config = dict(
    n_head=8,
    n_kv_head=8,
    head_dim=32,
    vocab_size=8192,
    activation='silu',
    positions='learned',
    tie_embeddings=True,
    init_std_down=0.0,
)
Each number is 128 + 32 x the weight over its row's rms, rounded and kept within 0 to 255. Layers, rows and columns count from 0. Numbers have three digits each. The size before them is the row's rms in percent of the matrix's.

# up: layer 7 MLP up, 1024x256, rms 0.108, rows 872-918, columns 192-255
# down: layer 7 MLP down (transposed), 1024x256, rms 0.0876, rows 872-917, columns 192-255
up872 101:097156113062173073182103140186138142143126171167125111108190171102133176082158140128119068078128123155111155137094103128119159124129082103095071158139094128140182094101116109097124049177109121
down872 096:163107111124092132074133202132096158099114117127155107146143130183116088103093120104126049141138166178092111145133140136168156110140137132126181154122074160158145147054113084157210160119164141
up873 085:135149157146179123091146138125153116156137130135133131104134101167102105116197109113154105123150137167097145125090163158120122136191149139137134106220112148148101223122172079120115097196082070
down873 093:174106138126143163125092117064171131152097156145159103123121176141106127132133149154113141126115138105139143093110064136118135131138122158131158141043199085143160165143134129183087135135130187
up874 107:145112182171147088142223155135144159105092130082076178116147111168165092212136111130115135106166121152075097083137148113092159143168086150111100155147120176082081112164148167167095127123115087
down874 109:170152124054139144131117179105080187164178182118143109172171103099072170104103133092103171134155098167143075131126103179191116094106118127132112129097162153179148122100111178130157177109108112
up875 083:037115143114106124098135102089144149125235119123173191106146153129152100124148129100113165165170140167099197124127199135131122117172175118144088087150092134119145175130142121179160132094110115
down875 071:176183075073102160185079163121109174145105059141064070124129101088142151130183106162142111113102133103126052190148129139165126091103105167101183103153092098087148153140097193151159175146153170
up876 102:154095147179148161180068102192190157085144131124130110122134124195104092092183109175134095144153135134109110126094100084084180122152178172134113133124131181115167066149110154100047174136127085
down876 095:138153122141056088110099097168157190137101103128168131157112119135171126098126120139148174109129177162108152115147123103206105154140111088116127141117173114107182154128149117085130071133094094
up877 107:102153131148135119097097163123137162137132084084100119137208150127136120149139140155123123115165149114130106159131117155133080114152089163079139167174130182139033130190158144180185122157097124
down877 114:130172102160133113108131113185156083137120100153180115104180092151050125148100084147078155157061117098091123121179152160136120180099188150136165101150119160118139138170086071099093085183085180
up878 107:127205142134171106134206175148126100065178145136074059092117126127136092098090013137127109148097134105151084154134147143067162115112092149121107047143142143111160120080064161082118235133142160
down878 115:101138126073110108106192151089135125133096133192120151095190201044139143123129103083142119117104055117109136160125126096107115070159133170163143105116099153136127134124071148127154112165181157
up879 091:115172110149093115112145114111161125108130149068168169098152147140113063102113109149114094186095131158134144125107133150105104159130181131119145073098039150094125169121111145066147131072140132
down879 101:153179127098094108139126155125133101134109161180122148094131127086178111181131140128124197106130123076124102157150122089063138069140086111157115180097136108046066126134085147142125117101153130
up880 098:114137121153090076142131124127127067103118128142153145145151141135114100068099137099115113180090111122132109164146190125103134091117125110144147137130113165154112098112205116124104150040097118
down880 093:142190129126164180132126111072123146069070142168102100167134112123132185141105111120124124124031125200141140114106114114115167107105136070140159103152122194104059168115180090127157115082184074
up881 098:110157140141121135182160085081147177147114174087163160073109124121072061154157141063121096164142163188125143067058127158140199139127141125134174164106127140124158095156091129080144130111114117
down881 096:187105081094140136132130183144127107089140136151122101127093175192175068185093158131105181135073095166132165175153138167125136078152086119139134151151132152162143096129120189083181140118139140
up882 101:091132151090137086139054078189126117188115121049103120131136149142109150136172086150145093097115188111112155132156126113128141139188111124116132094180169152167108139066124143114105133134112142
down882 103:144083141085094167211146163080093101068149086139117138150128135117174158196113133070125111116152086093116121133125148169104104140127177148158201141158092089136103141054111165079094127097102128
up883 103:095135121165136130149174104181162134081161125136197133060144127115161068153165102113113097130239165133116111092125158113079166175141151140140174123114134153149091126105134179166128162139132111
down883 106:156139067119094088119124099096084170123128164104140153185138101161164158079150145081113193199195144162108110132164088118158124031102079103118073135112140108136173093146125094143148130203160116
up884 103:132116113127143110109166116104127067198104113105163125098168118129129106142144138119144155201184168165140117122110116087126090139131164112123106132102057078132149121159130111195137172156110138
down884 102:094083091138131114174081132115168114167129093133116112154140153132088188123086169140107133072187103146116143129115167178182092156163123135107154097112127116118153125132153121157110051113100200
up885 103:097152083161095140129107050169171188109098120114076165106134139119126100139108089129140122112161182175123165139130152138158131157182131139135138057134190193123109145085152160060049169082146123
down885 101:141131132146091164157144159089182150113175081149142117152120098108122130081153122069159118047099175151156141128150108086136134146072151106192183112092102110134124145137103168168117079178141117
up886 108:088135150173145152132185166103117056149169146110116109111118127142068136176160147146134088086127118102137125163085058135122155111159104144116179146160094095170094199177110147124148150114126110
down886 110:123103141136132075155116110126146116113166143116066191130100162211154154134105183192115106132156112119117126144118152171146149125161122135111131134131139142121061041074134123197097105094132110
up887 096:094136104038175128154074149059144099118121132159158118115144184127118109048123123153128107127156151132127154078089064107168174129120159093155154159144036139142161170152178122109149139143173132
down887 092:148088141172120111116141138146107111185116106126194164120145116148088048156096134138115115088119151156115118163131133121103096098120075135104105099099098106145065216126078121151122133160133129
up888 106:138144095141140150150174150171157143148135136086079142112167099143148151143159146146137115085188170154085120138125181133139182077125105116127125096178137146159041123130120121125128081193159069
down888 108:129135172152142112111152156145152064169168140134130132090127146147104113112145014098110164071148087100118138183165140152119135077116051166155123133140120102063125154133093074131143116157093094
up889 096:126138189155149124106149184120105083138116131104111179139199079194088135141135093066128072139160145153150161151147151089127174125136098115147141125183147122119111163134166156110135172126088110
down889 100:157122132161131167098126184153139090100116168106107146123139172132154085134124129098130222124120108114140110128127075121156105110087126152170156183131101081074119086126184122084153146126113098
up890 092:096115128194105145115197136062139102153147115112130185113141170145098108136112080106154179129132170095128116119091154151092137117100129147132158145156190199137142143169178150139145106129162134
down890 091:078078158119159119079163123165146154092109123111126165186115135124116109167117183130135137131096142136191078077080125054198148146126145163102095059151108163160174158154144092119113152161091112
up891 087:146136118129147076087115151164128079091133178130138113109116143151167111139141096150125088154111131149091096141057147131076127155133170154104183109116055177140122117144091075153088143096071122
down891 092:132128118122116110141144122059187115096119155163104148123181074143092123111172119128110134135169137108110143091131154130159133130113123141111126108058218088136105104087137154139154071134204160
up892 099:126128117186088101180087097109161142126171138076089112131144134104126111133152103082136079112120172095099091079095098116142106076204051074132168130103126164111141063101140119137088146156128137
down892 103:146149085202193154093117158151149131124173167146125146173167175160130071145060077123138146094132155115070080183117137162131105105056136148212112135164076134100138087195142145069144099140116082
up893 095:136196161134149115121145132144111111165124123187094138156189065107084125118130117128154140188170206096155123085126176068121184107135118201138074130200118133075102163137128130141138160046144106
down893 090:102108088111090196169098167123145152106166057103130109074099210149060138060159162039137109095059160138098160157121102166136135180154164096176110137068155122113110101165165113112182119153152185
up894 092:115118086170104142124058151084186116168131136190147068122127104101125114108138123151112112107174128077125158172144144097119181104135107106138167116125111098139137158116153089094137174175133128
down894 092:152112158103137197182149209164143103134140051109035127177157141113125129116137140155131191156093156105113167099097131179104072180090142134091097087173133156111071083160167141163117076153126128
up895 090:143163115166090153172118106133150145090163120090147166095130158160121064113075114108102133135124170130100076154071116187115114139166138095142145057088107103134173071132142171098070144168121144
down895 095:172122099110141086137122189192133144092119143138041126155101141144105127122128118126152095125114113084118142124177164018114121105155111093144132184088181124124096113136111072144143099087027104
up896 093:134155156172149112166140185097116095117179126100158147109140134160128119112121074152127086178129132090092082122117100176014096147081166166156145177185158105131156120056191152086112082131180105
down896 090:125106116084117132213149118141132185102148132149159179141167113141167114117105181084111124111094113118131125119149161090118121133138121125159137113054145159101138076115103109153153204096167117
up897 111:109155167145112094132143115182190139105149168120170094102140125145127150171152096154099140171109116216071130099107103101101138143103090101107107122163103169129115130198127214094094105149113136
down897 128:134155181164095154080136121155149164145106165158085105109157134111164136136181080202140163146111118134165144124132101141108145142119118136120098085119092191135104094102149121137091091123155156
up898 095:099113131162147135162148102153139074097136226084113122135123189153066074122157116093153127109164158158139134078081106181099160090175117126147163152129097136152116115141128097142148095146132169
down898 099:131128111110157139098147135155117189072144137080111086110038151124078150164136096046131155113129095094068101091132075158107162098168119121177175109201123092119099107075185078148162106111068120
up899 096:121158129150141126063184141122128115126089087102068107139187185127153126085105100075148115113134103174122161191109114155127084108134103111119132126119152139189092112194122184133203168144108138
down899 101:131116172068069087112157171130099164107166077098097097103128168150118114195154135102088064145112176115113151149078174116102150100146190149111136118216139048138100132152127094109126138097156119
up900 102:143119124185104143129127165138140179075102198095077137134133169134150123155074084127136119120158102122085073169130163083135141135083112157107115115162124154114111123116117145084062100111113098
down900 107:128147116059113087149113088084114109102098160154177139087168082101170104106123110129124154157109166133155121082119090155160107082129090104187149113133113109117107186135143139111183132132104182
up901 110:091086105128112122107104135060171092133111147173094076123123159110123096126121151075128074119199173099144134152087143081171113186143115115050168126129170127155149064115108115140110120152151166
down901 118:120194160113096084095100147091142081085162127134149146126130149066070160084140131121136122111205158147173163188145148157177107060179132142114138114160139140132128146128102145171121113106129127
up902 101:112142152113130147088194140149125138147111111107130125158130154133156139093240115103100097137150107156135134096092100127112128081154103123147101111124072154150075113079167135138146152104156112
down902 095:131121099119093166135124111150151168115086160125069153141083128146150081141109124156114137056091110125119124120191142151154117169147123100089138122136107132168081136088121121033115166163148125
up903 092:095142148112077115162132141118135117170108122166121118093157115118147144073152119107105191147134131177153131085109083094136163112111132133098065144106118097134111172097139166126102150140183138
down903 083:109143102126178147182112214111139207114111085145106125123125095172135131156130192090111100198113158124087132108107122127145085142083165130147050124092070096092074120099120160144086096098072137
up904 121:123196148115162093126134184093188139072128143141157134112120162116125109191128077141139078162084103161130107134141173146104119104133146117119148138124111139138136160125157110055129118107123143
down904 135:133094140131103160135100109185117074161161140118096150149197091164114119093139173095115189106165145121159188090082087094156178115160121130084100121151163133155062106158106148158145141145140127
up905 087:103082174174196130154123168130121144079136148133172162121130112165142184124135099128118121134126106159157146150111113096107170136220078050101099130144144121179122080089128189161097097133124089
down905 077:181145089074093160097141118140112169121150083131132085163117111078121110176175129118141147106127095065113123077172161156155107130105177150147087123106105144057160153170121067108167141153099145
up906 095:121100125123082124086118136064111138084097150062155180145124101122141066154110143100121177136193098146148100131114219102175063159125133098164091114148158178160086080077164120157138070100133119
down906 101:116112139103150139156139132177151161141169109165112092127170177147110174149152168145092103111061166113095146114106039106099172075119203166054182128151101077129123145174091129145128216150126090
up907 104:116123150096044136148118137152132124166155170112101131130206143126157119062122132154095089163167147144211126089161150066161146158135125139102130108113187165123143047115114143136064126162155151
down907 106:142155181153174149062154146136188095142168110113108086111119133197159098209166077132109141099155105075115142202152155126121177158182138172136163120092078156160122182109085112080091046118116171
up908 104:109170150139148136154163097160149127093113169077113133126137130137061115201086080152124103124141050159092123136168124161094149093146160098117089159118161123151118090118139090115126166146182100
down908 112:119149184138133083120090165091119136144100086113175123123158176132073083129160203138110121135129081189185120146158193090122146125135158191133138180163049103130137152077132125090127116127145161
up909 088:114196174104154139154155114135133115130144133177139049136190093148136191161108121092130117098150128155100134126147096084179110172115119103078116079192171118162065181129072126131108108105207119
down909 088:142152162104124155107109076132153122165150057089095127116151103107109140126191129184140146135076151131152139147135172194170111102144114078154119113086134143095081126097151127156101145108077149
up910 099:115099138141123101116191119103123178178083100112126157139109146169129052141159093082136139147109216145154086111121148087127151158132075161094110146158145102129097185127081126155092125147176117
down910 102:107081114122124175121123080186160070098130126185097149039134101094141147113124126161179153143177127137114104130121204172178134125107144163166132151066129180157140135132120153144115182105067127
up911 109:132202154134094108134155088096143152110172109178091142104146156099109127150166130092154065064121129162138110201133153127053090132160125171101135141108097162136107141089142133117157136098114139
down911 104:114131082187104096181120090133175146165186075090074074146046129123172093169136162153143149149168118119164147174223161187118144132072112106145148139119091132143186139132117143115100141123161146
up912 100:157111105117136131130098111068162141166114144067158193056148074140180104046099087152125134115125126109112101138075158083104081120134132158100158109145074153171145087087127065083142137095116147
down912 104:105187087133070131041157123181124117113151148120137097158058154099126155128190141108110100108119137156092120131207070170149183129128091100131120168174133097070182124144114122138153082106129086
up913 089:087136169133139149099160093125143133114142101142134140131206169120112059121148144170151132166099175178101119123129085095176151111121143131124127057149184101165118119131157166117127098115121119
down913 086:129138111165123203127148139155138149185146108174114145144072126119165152145109165138115126203117101074135178189177196107133125068110169120142136119134076173156105151111191153123124123152144126
up914 093:147202146121170110113071119116123082052093137131181097104140126157058127160180064045133044152138169077125121076115112113148147101112083169134084112167115138147087144108132124092155160106154127
down914 096:144107108142119131152173194125104132109160117155081162128111149132099148084151142124164138136154139156094126050140087132071166081146119189193156177133137109112057107150086145125147141088098120
up915 093:124140169113124093090125158087159078149112189106113119112092127113107092076139153145123140168103163176115169083124087105117169197191174094154150181172137113138161110110118107156127135154116136
down915 097:159128119146132089118161135116190131141137140136142127199093168110163078139177185140118096133136140106153099121167124149138091051097166128153118160065094181107169118162134091043147175156075153
up916 101:125152134140126101097104104205124152118119111174104142115137137154091144134131112087100081110103079160156169101105118137165131180195105131149134100157185129190103065168158132196155095200112145
down916 101:178108190126168115100158148122146118141171124146157061141093125155193082129133157131086143146116186137152175134132135165160081149085192132157070132112097064131102175117094111127156203102117100
up917 091:165082155101133070145084146135188162139136130131125110158142092153088151137108139145130151139169075157146158203116097123074108119195139094113144150120136235148125093121146132083121131113107126
down917 097:143091099117190072125141110182140050150129125128137153069127145110113097106110153100117141100153127142095084131143147160105146107088094099080184130142130096098092121150148163154166101145113133
up918 106:060088151137156147166143156123137146175085114144106068166103088175109148101170151134114092122134115140132125119162102131147116152184131097099133170153150178144071084141123147158109176110153081